{"num_hidden_layers": 12, "hidden_size": 768, "num_attention_heads": 6, "head_dim": 128, "vocab_size": 10049, "norm_eps": 1e-06, "extras": ["capped logits"], "init_std_qkv": 0.0163, "init_std_o": 0.0, "init_std_up": 0.0163, "optimizer": "adamw", "weight_decay": 0.54, "doc_mask": true, "max_steps": 7135}
Each number is 128 + 24 x the weight over its row's rms, rounded and kept within 0 to 255. Layers, rows and columns count from 0. Numbers have three digits each. The size before them is the row's rms in percent of the matrix's.

# layer 9 MLP down (transposed), 3072x768, rms 0.00893, rows 2747-2887, columns 384-431
110:074178130110145093136094114091094098103174115097143124113153116136113121111150123143168105145102146103134144129104134110194099119121177137118125
099:105121127142136115080142160127138125151136134148146122149134135123110131119133145140162133096073145127110118139149148081145123119119083166127095
094:145145126098146109105125139138134136135135139123127124107128138174133128141104113127157121159129124120141119137182109140126163129155094115134173
101:124122079130182146134100109133154094096144139150127092091127122089163129097157088164138153117169166052128093119097154130101113142123112107136131
104:123146136129154137128129143124116122137104164118092127138138079094153109108140130119080116126180089151159154097097118092144095137125111133113134
099:149136123140122105147130108148119117106110102146116148132139069105128094114092137106110118111101116104122087100126122143148117138143109109139101
098:117100132159121110144151124169120149174147102071161141135073133123119159125093151141133135132158130127110124121127146125128141137106167133156111
108:122135117130090059124126127117166113168158147131130107119114120108149108091114063161127116128072118109127091127152132118146164150150146156157150
107:155131132203126073150131153148151130121093130152147165109114112112150129115171099161174133096165142113131138118147148146139146119126124155098077
106:118154123123119081130158096123123157092152119115103105140148124105173124108169123140117132126145133159160109104111149110115144115106128127162132
108:162093128118115186143091141115109124122128131091128146132150112163105094102100179150154128138161119167098173164104163124068095131113132159109118
091:106096121146132112121120105132144093168101117138150121116077116124128131143138135114127173141139121121116140114107077127149127143140120120130114
098:154163147111121135126128136128125093107095132110154165119117133097120087136104151116114105136122146082114118114120084112140107124108127102139145
100:129121092101093083120109133182110127143123142092102091145100128116125126162128109140125132147096087081125169139099101106194130090111144115149084
101:107172123148143101125116097111155138134064170094168140111121111190130091136126130129138131091105141146137123105158153120129134103091087127120126
103:156117134133118098150114065168105131120086073150141125125147131154098134170123138088159113106120180126138157115112123126082123122148118128167123
115:125150093140137167157137099095132107164118105144159106108131153137149105054118131104100145115193142111131129143116118147130136112140149129109110
102:148111135158100152113155108118108143119132119102134109117121139149094160104174133107133089156118137118109163110111159120157086111104173132142099
088:142125143143111153149120097146103128129121122123118126127126143107114127047139125122097127061095109123133119119085108114110133104146135128124104
096:131108055144151151130095103155125173111116142123131125112138142139124123130140089140134122165148112132091117091150117127119160121109160131125080
091:105150094142100154148133102150087106157114192078145112130138107134132121121144117136130093125129126142087144133155122136104124094115117130120187
101:122143157116123111133122109114148167088099173135115151123094149111167110111164076137135134137137155134126145110145109107119108175101196150123137
096:094125098154077150138126124086115123112140146153126137126120148109127139116133102159113165140147117161109123106133134101128075080123101141128146
104:112090153142124122120093122159096132132118132125134094142137121110127179117066077127102143141076132127148097130144112126131152125088131143088126
104:114138167115148103102116134105143112094119144104093161138119128173112144140103145163119121130133122156108120107088142105142097119113161113152140
091:117139103120126161145133098140119137120128108089104093106168162128113176115137126148099142133111114165156118127114099146115119071072156144143105
108:106128148103106138152125104160097150110104136098110127128122141119167132119123145133154124127130106148091126165145138165146111143080123137109097
098:127127151143093090094147167113128130150139114089114128121170105162128106103135123159118129156110076126073098109095146091128095118145116149168150
096:144125114144160134130120098148149132084112082138183136143103132154108164120092121136082169117123157107136170139130131109132156077151153121113144
094:156164132117091121093134131135111151146185116130121124149104136117159164111090119114113129093146174131105094070114114144111139129095118116121134
100:135163125121130143158130153166095108146125143133106113124130113133086130126155121116149123139131149110164140159126080100121108073104135151127148
099:130085096161170111154177103134148166141113114127133143091120148143144113134144144164143098151116117114139098087096144145125101150121140118128141
099:125135077138147109081122143102170109089158161164173115094088159148121101113083115160133109081160102158138105131075139082151097143122076113133092
109:118099143111135158144130147167101150123110101113148083139146128112145152137101103128158071118135154176129117162120147136128144123105113149141129
095:127149105148063122132173121147087131166120128123121084096123161083129121125139074164173115107153109156107159151123125104083138121111133134084130
099:140134169124126126145127119075118114085102092130129102082104172121121095102158112127141084127134140174115170136111133132118126094131123081089153
091:156133121132088112117105104106136152147109129138104137129130094093096127143128143120154133098139148154158153148124095130164124141134124109108128
107:133121142132094116122151157065133175134088140138143088128119137151134138123154123105171130116110155132112089133141133120125105108076153103113161
096:113127120091127152136106133156148131137099131125144142124096150133108141134080115151089160092106116112102115144186150140161095132146114131114123
097:106151157147099065162131124088127119109133124130130104152123098137124117138142106130202066126092087164139144121110086113128117140147145181120175
092:154114111129122123121083145086126112137109156117139108145114148153128150122148137137075117128090125082094129101160166122169179134092144108155122
107:158142139068090186127147102123127099144135151150144128112181123138125137111111128107074155171102107137158130107128102153097180127111165097147144
108:117141144084155103135116119106164123128146123106126153077175160132134126164127091173128133158150108144145166114103104127131111144143139107157134
098:128131096080115116100136100168145124128121130117095104108135130142143127190123124131111129087120136138104168115133135133151129142103168109113077
098:128127115107154111168154138116141110148070156124124131161089114094119112107121097120156133119168175113116149164110181105122187107138139106127109
098:150123117158131150121146180145098108155143142174129138117142071131155145124099145114165136099164148120111101150104144134129126183139122124107123
098:120089124091129117117103125154108131115149124148125146123139136102127143110126120123145144087193161167148166147127135123143159112126118121093109
104:140106140113136122166096152128107101107129110178138156097108162153112155145136176139110099099137129127132171135196109136103108108096121131097145
093:164112118150118127114119139099123115136122116118081147105115148111138093171076166158109085147115159158107120135153145164110106089112112148190128
103:112138168154151101138108129156114116118091103152140131153093080138132133105107170162150175140133098103144134102156092136139111071094153130118133
100:146078125123117142113062176129136132144159144155108133160135161096162118121121136158118153130149115128128124212121129112128112094075110081137094
099:153154157104143137115119088111095157115139151103094083101144165143092163127096122134166063106103119168124143109155119149147102112110089192136138
104:137160157129115163135137131154140169154076140094101120112106089121112162146098145118171147113114129097120167128150113144157092112105112097105120
103:139131091107111144114161101116114136139108129114137134102094127125133130142114148109093130088129131164140127131126121085114123138103118117110128
098:107129175145123110125088134129128133142117110150128117128110149082153087135083146162095147112152120126126112150151133133147136187128107164092127
098:088146135098084182167168110133146131127080179136147111122114090122149073094128178141144177156143105085136099103163139162080141133122130147147158
106:105139110081135108122032108101147142119093159112122110107099115077189096145126132124122121115141134100105133093113149155099107122122120124124123
099:114122110130095072130174139146151130108136113147125110154127125125136123133105116123129127108111137056100184151180136123174079109115145106162114
099:106126160143139123123169146110121123147116135119090108159164167125133153119118153119134114137138118132157150145096098095129170099123161129085105
107:123112125144134134110129107139130124128118113167119138119101120133108099118106117104138100149114178140117135140114117155119107148144106148133103
108:120111151165102132093133159129143164108119145142083127141118076136139100131117142149100114127136120121152150062150109123152124124134153137096118
094:151152124146108110146139131098091186134127122130148131119110114114128152146106117104138134118142114114116108098133104124122089111135132165139140
107:097154145136084147159082131082140064116144121104063165134130117132126078144171143123129142126132110131105138142130121128080168144091129176139113
096:128119180151132150124127150118158126115146125106096128123124134113134151132178128165133119115127165117151114085137143156118106165104094122137147
101:141120131132129163115092136131133112112122128081098185151102140081120117128093130173108163074133139180102097108126123100157121130134136118134122
099:091148166123166109095076120092114116147130094084084124145112118116116117140153136125134117139074105129163126131113136128154109084108105095130094
107:119162159157139172125162150104149110136133153108143119131158122095142129135128115145124120111096144147122125096154147162108130117137145159129155
103:122114146101113106142142111124155149156128150150153124159098098105145165142131124153144111098102188096140130116136090141174153108126180105093110
100:119134118137127176104131126097155123093107121152176124139122114119092115153097155101158195153129111129108138120149131146132112132144113134138060
101:126110125100136081122083132150113167124122150130097117084091104144093141151145103136117130189142127102127114121137124130168156110170142091120088
100:152111109111138100114159114176111146120094114090105100152069144122132113185125128144157111116137081156091142126138190182155130102108083140137117
096:208127143125141115092126186099107130129160125098120123100134157157116119160158136121123135113157107135113123142123173134064143156150103122137160
105:140103120134130121144153098147105141105128098145124145105140104121158113161098104148126172131153065113083111128173136155169148139164166146159152
095:114114112141128105103146157111163130151180106144101123118146107155124133139076104141100127176128127134155112157145161160119122130151122164111116
097:157128109149096121095114111137150126121162163141145108118093150145099116136147130149104133170159146112136158120132121142131113156122116123143139
099:135112100160127132102144149126143109110154130151128158126107137127102107120153090156085102143124115147151169116135120125098127153088092093138110
096:159149125129119161114187191114140138091113126157114167086143144130078083154124146082121121155159075173099123177125109150107093111131132082149121
104:116142123096133085137117122084144126094100108149122149135165079147114121101145138125137172156143060113144119071142112145127148101118128111161092
102:172145103101124117083130132141134122143136134148110115105108146111141126137110075115116112141173131154127135121135124140105128131133064154135175
089:099088139174097116086106139079119129102115119076153133148108115100130149106125136127136142089112142098101136094086113128107109144130151095125130
106:104170124089086139137136135135095132120125131122123167160163126141119144142114145079130182126118122136168122130140182147129119147159130121162132
097:164124158129176146115154110152149151130178117147151137154114123135128142124122173154139145096170143140120130083103129087146122133128119163185131
091:136090114158115116092148127144120138117155097119082112100120147156135145141113094116093108130115143144139130130117138085138124170105109178158137
100:120163126171087124128136151122102145116117084137122103117160194097144100116162115165124146140111129127110159144137124129111145112140152138151102
107:113133154123127132160134129109142117175127109111095151152138118160154087129140152136093087124101118180193126125169122108116107117168123123138144
098:204111117138133149156163138115133151166104138088141099110092190085131132114157114140094090125149124150086151149123101081128127142085111141086135
108:128113118150146132150102093149164143138111120100134101120096105115118120096126118148117111110121168108129122136075125121145148130096138136150160
094:129114164141138144117141146139133140133131135095144086104107109097160126131146096118128089125138120138108139105132164112127136157122144123128115
101:106119110117105130113083119134109143117115089146116079087168173143129129151153139116166105117088135090134102137144143088128126099112136129144160
099:120101134151155142141146134113116136091144089139155064109135106143120117089142143106084171114112136095177158146148098128141135081155129145133089
105:136106099133126133147126158143133124100163125105096096138139156150097139138109145129162110125136097103077115104151145092112165135092165154159126
092:101128112111104137133117152164125122107154124150141113098123115131112152106162151167156170157155122112121101125129099084123138151132132135115108
095:108182131094121160114079126114116146128122112115071106161140124124106138171142127086139114122104085113139116166108093150133125099106167141086124
106:113096109141127144141153109137133166113085138142148063111147113122134149138180115155167156092135095119143108130134116107176182142137085133109106
106:126099077126152139169103090118156128186143150163112101160133150135139134134114147148149112145109141091162121145114141135137125173114159147133118
088:129108145139108096113145121160119102152104147147151114161129141140171105110105132126118107134134135173121136058155149114127114132145126167113096
103:135130159147095131091156092117149129087103135105145154117086118098099116106144109124106118140155137166153155164139146092131161122145125162104136
100:132141115106110121135096107128152134124127100096110134073166156161141109101135108179138155101171122107146131142130122070105118107139097127179145
106:173153138105136161124136147167151135127057159125147096137112190124154136172162081111125075113141143098131159181157126146124119123121126131109088
098:088130138164106125142113133129133152127145137163183147114155127148113141105116097154148126142100118122112149128158145133094073126139134157128086
100:127100086115106080097128111152114121120124134135142079107100097111107120186165112100129134150135129138141125153139122144117112146136132126133113
105:181127127139128169111144076149175166101108151120124094147103145122144143093145127111095150147104123169109124153168145136125158162133132135150138
097:138123178126100153153139162143143136144084117123094078142105118163137104139133102161118137068126134153122107167161131115124118103139080122105098
100:123118188127146139112132169097148105108104133138098130100150126156100163135171117141097131098159134107102165095124057066110196150110104097121108
097:151131131153127144120123122097128074121127157175117157117121114151128087133137134165101132177141114090135144117141139117148084182180131129085101
092:164147129171134117169100129161158106123109111148100127150135154143132108078150148105102139176130109129141144128121145098124085163129127113148110
104:128109155121120124132139156116080150124135153111120093143140078124105118146102163127196123101120146119084149137121159093122181119111139128150136
099:137213140146110095155112133131145127174131125124140122138128120130107133077161115103101094110098166080110105182113124066142131104124145180098174
099:092117123156161120112155122152103140133143108114155069136090162131148118161159109094171084109139087145131139144150131111202091111116131133135131
092:122151095089124150115116119072147096129094139104140126112127128132118112148141089128157119138159075118128089118096173106122115058116142156149136
096:112124115134094141177130096130100107132118177081141110127140109163149083174137117111132113097134148113140131127184157096129148121112127164136158
099:100180136116107153144195124118170116161128126164130110109125125150116126166150183125135126157120101128170118122149143128174152103169173151131141
094:107154143115154098159111147170132123158154093151129178121141092132123152116111103182116140125110109092167114098119157111104157143160137137105151
101:113116139113112145138172145116097132120132152150174105112096077145143116080104127089140131121125147128127136093143106180125150130104118128060129
109:153120143152116104121151130167077128126121136159139129136144149112152133118118097172128126115093137136131110140092133153125159133112134125104126
101:134140143077096151095072141110107125119185137112105133104116144117098080145082132132097155109120149137150159134133112112153142126108165158134098
099:122140164123095082100127116098100127158126099091131133101140125159134111118104126132154108108114087111132111138113119127124120142114105068155039
094:141126174147149122101127156119116169124138128177147122113103112134113097136137119147100122117144150139160077130184139177145112080124125105123145
095:112141119169121132135125106133103132133131141102101131136115120147061126097160120116131099070098139082120152121104125163156079137118136158118126
087:154116114107103138093140140092158112131125143134140130121091139128126139151111143126068119163150108141138104171122161164109094097090162125168097
098:166173133078111128125204159066132110118138117148104170170166166114104112103105133144132113136130150122142142125135133144128100126163087139111165
101:141110135135137135171158106154178105135152115094151157122102122106140106113124125125103147108143142106119136108115093139124145129125110155096158
100:125197148164119131149100129102106123079134105153099168139148111126094108112131113157110132146107118139146085122131109110095129146114129144119127
095:144121105141087094173160139131127121117169115100137146073117156106084130134128160123130143141155112197108167128138136154149130107139145141116118
103:132109115143108173135096151112117144165171117130075161100175119150134129114103144145109141134106141132130087134140161167120167107108090130108093
097:118089119109119094120109090144086148155128107118137109083143137152120110087157105164108127118128155125118139141157120153135127090109149117133138
109:126187160123111148140143073146112136133143132164105113140146121154160139140133136129112111121120098155165088128123138115135095118122144160160159
107:136128125118075110120117088080131131118097123129098155137135121097156110109152137123139121105093118150148169121105143135153094151172146148150166
099:114147106129171128143112062104124124125142117091090125118106064154130121114135146136121125133122088127136139124118065105110153111146128106137112
103:153138161133143117139151142109104132126111140122156126146123128069118157157102154129112111148111126109148113138136194078133104109114129145115122
100:088155142102095121109130101137120098106155147127152150115116111157124163112150113097123146136112174168151137112160115120207121156149119132105083
105:099120131102087126061122118149138137103126135108088157110138115127139075143105107136072115114160117165152117117128123105149157107131124127136101
101:131095131114124083154106150133150076122148148068128126107089106126170185124136111164122102130102155133123175078130102118125148109143138101136111
104:124117149106149180164126093150132153133152135164149168156103123158108080142145131115126145137129110107135128137116146095111074142149150152139163
102:138128116142122147148105113135115139111090169087156133161104111133121126137129131101115148153112139103097124121095133143135121146111122125130123
101:153144104106125167151137122099140126080102138094084131157122162126164111113122137110137077109153122129088160100130140176138090116147160116143155
102:119089102133140120141139127161134127106093121103131137143152130172142166113119107115181137120120126137103123103110132112141164132124124129139159
092:127131110132110125136106132143119132141086123155148135135125118148168114114145125144132117098091164130172136112134134151141115105158129130136137
098:155140121118072107182101124128140139104129140144127169145120116148143117140121119129102130132136073118112116118161137113090150162085166145071158
096:114117113139101169150106147140116154132157097131151147142165130128151144161187150139132160160154120103148111111109144146135133151138123154137142
095:090116144120128048143137191121146105140122108108135144127118132132118143119141159111136140122171171093074130113200103183115141110130129145133140
# layer 9 MLP up, 3072x768, rms 0.0176, rows 2748-2888, columns 384-431
099:141129123126150095087124135125133118132127135161141145122079162103088140124148116122116147163101109116104065169133130133141132090118133119132126
095:126156131120100184181118088135126131113114153125155093132081127111142142126143163176182108127125132175095138100133130126108076145141143154119093
096:091105126128142146166105148108104123133106133133128092099130064097169148125141191134106115142111119149122150154122100117105165146122105082113114
103:167121132082134155101165141132147140154115139127155144136132111130106136139100136133142167126112121133140126131162134099105119106104126181123169
095:124109109113113186117157140113127124083111133113134134133133144137068118148138094128107159123196121061180177141110125110134159124138113134133118
102:157167133133110139141146113073143112105090120103084129133151129123143110134146126142112100132128150112123118124118121111130114124148088139131132
093:121114147162113169125119152095151194147116107118154130118161189140121099136105146147109105099114108136091106147157155120112123110145112133103146
102:089086142132178136133097129132112109100065108113130128141066126161103193106067186116127169120110132119142115097107178080129139075083148125142174
109:179100116113134128130148149122091105122129122131115143131106159155133129163115145108123105115137145099105098097115138134124110147128135107177110
108:157083122187152114123144112106161145157125127152109158153154123087156130109081132120169197107142152142150152114135126127140125091123138111091144
092:117138126114122121147088109119136126104142130116122103160143126095151114181127117151159087120145112112151122117087140153112118133109150164121186
097:079158123101144103128092107111098141147108082113106129133117132167135166160109128118075142098158160059114107143118120112122139104112128151116164
105:102158156137148125100104090101117144129095131104127143110124100135183125106146141169147137167170151110132132107112118146141112119132154089134142
107:122137152090111137111127090080118149190139188085107131153137172118157120080159124179118109081113131108134106108116141155142110150110117113084127
101:154122156156130110108133143146128134076100138107117138132076119165117131118156110122147088117096133174121144125123108096132098168128162130072124
109:134104182135158151113117165134147150116100117070095111115121080127165170125161128115152145104114056115109162152123131088107146099121138125106105
108:094147104124125121108164109105123169132140111074154083147130143165163136148099091126119104100120103135149130103136146152107111094146117118082094
085:128117127167126141107092118121126136130133084144175166107093140140133103163148141093066125133095111148120119122109143154127105173116158076138119
093:127119121101123130115136140149123153160127112083120124121136118142103191137120113150129168141102099151143093137145130110112176120096149149148124
093:090128116107177113147149114101133126099147085139158139143161138106131104114155131141129118131133111121098157116135103121166101175140110127158093
101:081170109117115127124143139111145109121152107099087123138091114149124126129140107112178093129140125098130124097147111109135141153117143115114116
090:172099140137162168168108149144129136154086133114114156132095138111148103126105101109102093170117162120145096144105112150139129156159101162118138
104:122151101110190139103097075114142124126131133124158159110136124159138115191147141152109123134165127107178116118137137117154097160140153147111122
105:146101130151158126112132136127131151162139141107158146157132124102151089115121162122159093124140180152123144098130144159107157139095162148139143
097:116122101139087108120118126106143124102155125170120166129103091091133101157131138136115117152116179119077149144173151107124082134114146118118123
104:113110130120163107085130125137121130112116158131141139108130122165152170122141172137133143145155126153165057114101085122124118110099118121125091
088:167097166118137140108141115143155157162171107185153101124155100121095113159171162111111131145111114095163125161148133129104163157122094138063087
089:138160116133149141129126126126152131100134166100096118086155105137121108169136114089135143125132149128107147184093153134145116126138146101128129
102:088177127121134122143094087110108129114106129142138138139136097152101147146105135120102138148141111130145146118136122120138083172135115101156105
100:142143159122157107140138162172123113143102123137109127129111202129167118134133123172064126137110128131116119142193162143111113133119122126111116
102:099168128152110140100107096101156107097131117171148080086115102167098158149116087139114124169140094145113153177128134092157097170136159171112115
104:125116157130148087133120143133138104143129063138126145166128121127131172176140169152119132112109124116153109141100089118165144116096144173136169
104:151174143136154106128171109051123111176118135127102151147115142128129121119148157187144113096168096128135088099180120130156124141114104133111132
091:081172122118153127113126122133196188113152149057100105128133071129139137096138177124109149181083172162146104112079109143144107121122144124150177
102:159136138147126136100153046170114142121125100122084090133145109146144140139114133139142125137142147116154095119127141096133114099115134135147124
096:099143117121143162134121102161199111133141073126104111119115125109119104159135135108129126111139122126118126134112143128149137108100135131115100
106:114115077120106132151133137119114128088109138142143130144142151137174106141101128150135111106132178145131102131122111105128076105143113161142102
098:113147140114103120169092132116146083177151133126132112137108117107103117114112133142143114103112141120132136083142099118147155103118179154170131
095:161101140128132146123150163121099130142144108128154127122138149121134151114159128140145112156166122150079133159121128133124132153099089117149138
090:127114152116155158135124146139158146153156133110147135121152105125132128180120152128134119128147124124151117105116134149101115114093131108149157
111:117177115132137123106136074148097158096099139122146091155143116164093119113173145122109109119144130118117177113179117137138118132109143097126148
100:085096105073118140117124140129131116120115133124133136110118110133126125131152145122136119095094156152143204147098107173108193116039101172109101
096:096139150136154114123097132128152108172142112104134141131094118103119124116108150121113108142181108116152077119136107137145128102158100165131132
098:084110141072180173171142120100088132156099153129165166153140134138134119129109141134133124113149092137145092132130090130109129114127189108124126
104:103144094164151134144115141114140138173137081106148141156123135100147158131099169132097139146134150126111183089131116116110147129167162088147130
105:119142158170152168110107116106176105130157096110145171140133131110117119150136104135132136106097139117114073150145161136095165106155151184134098
105:115124146147147121126125097109121157112107151132175127121082097098114117120104173111088174104148139123184135112128142120108135147121145138169140
098:097179151152141109125136119124138120102166110124112138151135093171117136151155127081149159118105110137150094122169113127121106172128192122150148
107:114119111129123110084134136132150144093125149133151121092143123089137122120113134118106080119169092168124120136098136118138107181114132120107076
107:117118119165110149113133111100094172110130083115150094148132108121098142133129093097114102110116132117122106150143122120134131119122166179094108
101:134155078134083164144142126097144137115115138121107075049141123124133111183134144117153096126171129131094141166104117129138087143093182097139121
107:147112113170141097109129132110127132120148151127140152127119069141177127094121155099106120125125127134182112124101162122124113106130141133176127
100:105135116139154150123100095108133122155111148139140154191158095132146154116114107113133153152154068096103079179122125108128121139157149141143123
096:105163129128118145148127116132080170158084138124114155134102069142106108144137110135108142128110142105086147080143145143123180133151122125082167
105:131161109142119139140123101129147129133095145147157135134123152161158145158112129143111139130116122117115131163134138132114109132119148125106109
107:150129100153137129098100123111122173097097114126095101127106080145134124160155167084137150127154135161142117088106136138161143137134100099161072
100:157101153166109146072149136165129115124139146111135092138121174142112100120114114125118131149154089154127080150155148120099117152156109148131060
100:083163137122084128129142102133158123134155138127131134132119165167132135139144117145152133047137154143111121111099102100118077115132178167132113
101:168125114118101185177139162107145121123079158143178111147106108141093156134136123116145134152140115074121152127118125123135094146094156110149117
105:132106131106139190119180176145107126127076120081070107100099132110129164129104149146092154096159089175105157109163096113119108130107110143130093
098:131105120126157132140114106107126134135140159129119157141137114111168145128133159123141141125148152158055122149103101116124122109143115095162112
101:118119082109143113102128121133141204162108146104150146144128111102136181104117130115104156126136159092140096097136128121109146116130131101097155
093:116124132129141131090103114132102144121132106136145090122158162073147133174102139074127142106091100122116153131112126117150168094139109134178102
102:175123131095116083158131156089116156122112113136144116128143119111136116097169132144151169101139125072135101162141103092107145109105090125123145
100:108124141107169138104140169123130106115138174133168138124123133134129111151096109146104119088138135152136135097149137120129149112111134135165129
104:139117123127152168104104149109106145136128111130122136088149130154140158120130172101148118160110157105127130138127113124133051110103097174154119
105:164152135109092142095154124121152103139127121071114145124131127129125139157172125138127106125126128086167148130143159125122140118092185151160174
098:131130117155175140123116119127121127103114165126118133069104136114114153134172157115110090067110139153087132149081115134143165153108151114134074
105:092131164054107142135119109115147127104142102124111133110153145125121095109144114112104140152073097116114122078094140131097124153091174137125131
104:140174091144215111151152145102163118113059178130134125148102110167155134119136114124155165114139107113096089119128095093122078160157167119117170
096:096148103125116156091098098137089151156117085137128131120109119095091163139144136156122138155125103073085147126151170123155135122106133121127156
104:137145125147166102116137118146117115127118097122120103116162140129165177131123139099079134104142165116128144101114135114108190118123167122114125
092:142121124127122163128152153128121145114099140097117142128138137124105129102152131139132115129145126123132087099106142081144150144126101132144086
099:122154138138129131096120133139157162126125128102097123119164115115138134156111143121091145150123178116115107129071122117090150130147119147117121
104:153133181119172153103107068114107154141141125124168095115133096135126136142141167157111137186146156129148110130095106129147094143099150156136155
098:152174136126167123164073127140118139107140141106182157158096134116174167099177136138139145047094168101165151108105115129125131120136163152104180
100:179130115103136203111125147099094074132140129141131139147098119134124137164156121118115104102103135099136132127104121140110124106107152129094159
101:128136107091165146147099125127138112196125112139140096127098157172138118181159135149093109132122123145130138122146150114167062159135135123116093
091:148138100122114137134126159146125110138176091119152088127131126158095092111134122098107153138111141127157139187153110086168100148140114158143097
112:120136096127084145104182078092088093126099135121083092082154116114135141169152091137091115129147096126187147153138121144161100125088156138152141
099:118097154097124103149137153122141105189098158165114144070150112171145118149122144144095159124137099109147104125135114099093107111130127136192096
094:141091154100071132129125140121117142158125165122112122128128147127122120113106145130144098104132100138169098160118105134149132120115137141133171
097:141093134122157153094154134117144122073105094124110101107130168075098157144140117110138152142115130143144097127098164133155138175124118103118141
105:179136139122135108129113101142176117126120091141112154122136159151138124137173163147142191112108135143146098162129103132129114165133142112108139
102:134129123153125109090162114121075109136158126142113131125116105133157104168121131113114130117124096085126140122146132157140142112137128128136106
104:140161133117106131128149104164111126156152158094131139158150132113147133137129142144130190109122141128154092085099139149130110107100141159145182
091:118135166128145163157121129114119179134119103128094140118123150143130207185139157122134126135102145108104098121103156133129093115097170132179141
101:107158119155123132126128132097118200148134089113135115152161149102125108154117137132136103091121108131138135075158132140174109150120131127135098
106:105072094168106102143092183133125164125110116185110081119153191139110127137112117110129169109122071175150052093131075101116125130100165142121109
106:110132162138124155132092142132186128150153177125099122102132149150147206175125121165156129101155091159136122153112132149115150117132144138166111
093:132116142142111126140118130106189155103111107103140095146092110094124120131123137097145120129101169133090122078175160137143134111125130149140127
096:131149150150117102135155140106116139138134154089104165149126090131111176155156157103140107135154143139131102105140170128128131096126113138100152
107:100162134095144112145130112148119100170155092091134147125129118152117147129121155107125131120124175098132120150147154125102102138089134166186124
103:120184162137184092108133146174119128056141069135120165069151090157125130098141153122141125125157167139101119134112118109127138150135085114134092
092:169149143103165119139131148103124109142126160119152114107136185120081109091143094138169134120139146158136117175119119137117162182120133070121160
104:152097131137189164159127126108141103137130085115124137143114139107131104146124096097119112129136150144117105114148110137136084140141140115152173
088:121134131106146134103136105144168138144102105117142132127091095150157142128101155134094125127113124128154130097132117147121156121092161121098118
102:148124131115114103155151150131131144130095175119150149148155150134155172108140150142094176151134171126133083133099110110120152096146105111147110
105:099104138161146096110157130115098118144142095109089102148103156086163138118119154152100130095136144160123107107126122095148166124108134096148163
097:126137109123100134079159097142131156098084131127107120124142106131158131134137109112116126113170132150155125135149153089129140139139138114089123
108:106121137130140096122115113124129130128124114096135124146087107129190110118151141159132104108139094145106122134116149154143134115149154090157120
101:081145120106109149131161100137148144114113130078132096121081102096136134124150119128114104137127158147151140122130116140112123159124145146122137
099:126140143079123080122130137122093140123141132118113117171095111188114160152124093144112166142147125127097089101082115147103121102128149105100106
098:139105126112126104161120118125158140130174074118117129138149109115127147162149169105164186156128146116116088111113062100111154113111113087125114
091:112121110133142125118147131156102122111108111113138134098100131106112105154138109121070148112175157110105131118164134177119158158077147148111106
106:101146149141142129087129114122102148142168136113131092119102082154124128131124143114124089065114096141116148113176135160151172154101150124159108
103:167138111119129156059145142112123133113140128118119103128133138080124143132135135157133127137121136117116124129146121075118134107141126146150113
099:162117138138173075139127168170155102138169176151127106139148141133165198090120153115149157121170111194114101134089136144119116191088135121189121
090:127130144093150104144216159134119140145139137142134132139139103122143164097136172081102132133141175186154119120161139110183134132075095128111094
091:155120151133134147141154120085116138120160139117107166156148086096146163144068157176112113130078132134111130115097111107132101068111113057097118
095:162138112098162125084113139138142084110112151126146164104118134125130113137109142120118104138127125158127156133112128153101126139136133129120105
103:136112097124161160131102131132150080116106095163139142142115125136113123154097128145123177147182167116155121116122099153150125076141112119151101
102:136184136108140127134146132156141100127120162108108112124133121098131164131159110116112169079117110187120150168138131140116124091118112096097092
108:121126148100092122113170144118139133161072127116109101116109142178121147108147108169175143174179140110126110122111088101127061098138147136122100
104:160108125142131134121165135105077152142132141114122098121120147161140107173147161083128118095111092155095115167154115128122139183146142151111117
105:111140102099122152134129098088090142126089117098093097093126159123119142176158135098141116155146102116118136149112112143081086167139131136196111
093:101098155101124125102126133096123132124121153111130115124122117113147144110156161141146084102139059143155139144088135101138122103094129084129106
091:118081137135159086080139137140125130112078128125152142135137125136124142098095123130112154147145126142174103132112147107083157103149134112151141
092:089121129127124105170094103114126119130127123131118130135138100130141149154067108102125111114129084118147135117116146137111138126155159128131172
103:143099127167120128104117154156156210143162155129131080145125157102122148135136125107103146161122130158110079137118120122109099123150161142113132
092:108187136156151117122147109171143111119152100127116135085103133108153121164124130121130145146128072104088121122150138113145130120126154159128127
096:130126102136162162178145101120115199097097159147116134134122094152173117097136135139085170122139142125132097143125148102093143146134121102128130
109:081136135123058122180112103131119133130152117121159164107106140143092137174108138130132157150140146124085134146144136156115121101135164158128095
100:112108128175157144113129138144151115176121141088127130136114140156150126138167113133102102124113121107168110124121119145142079145108186083137118
102:152138099125154129101115109152132132187146141175148111138149174132136148122153164137165139096184105129118109123147130088177129118132126142138137
102:109131165108133119130158100125137132136095094130132102157129119129133119127148127117097147124124120129125076109162107123128174164101099138129127
105:109132097168151119173102125154142112123134111121160163143105167095113142122147081114092134080166117152116074133095152143097111073119111159126102
105:115136116116122163172143116131095139102086147130134117076156131123118117125157117118122163140125095143100141140097129111150134159135184136113086
103:106150134133156127108142108153145131141148066137132090155117146134140139104133134139126110126122142124072167102138180132152128168122175162150100
099:128133108142109159104185115127145105183091092112106148111121100098134111128127136137121121101119125196110151158112176120115186147105116145129126
103:113161189127142146147148163125121117141131100119108120112094114103087150132145123121141105107120100149100125118077123122157121140117141126138094
101:128132096130164143101134112091105206135083132151105140153174165153132125144106138110116145114140070082127112154121116132135143121089129154178142
107:139109093125118140123122145151140174119142056104143091116131197078139109128134147130092101072097121155137141147091167111132130130138151139160104
102:169153118143162140142158147113138135135120123134123148107125157114150103094143168139110149091114123171132150129099137121107137121110139124106118
098:115146133144148139159118137115091185103119101153124137124146166132130139109123129124141112119144132142124104082103119117182125156092146124146158
100:165168141139126137093117114087129114104120146144143121101114148146101177173122125157096123113110169150112148099143151073086118126131118124130124
103:118110123110156113163133076106189146122071092107152141143116129133095138180131170131151129144115158134109174148144079122161149149127150135095176
096:112147144113094142141158090142112127137108165168140150140103129175175098157090146115104108159145089119107162123074148102167119100137169146144118
098:129120180114138132125119108141088166136111113126102127100160126174124162146152113139098168148125100147128123163070158081096100078065124088174151
100:139137129117155141088098137084133116120108114110127120140117169199138137197142126131137138110112088139152139116121106136161127165109156173144121
091:111055180124136091134109142101129134154123133149142093089134145148125145120174149119144127122128121148134108110100103082092168124130120145136161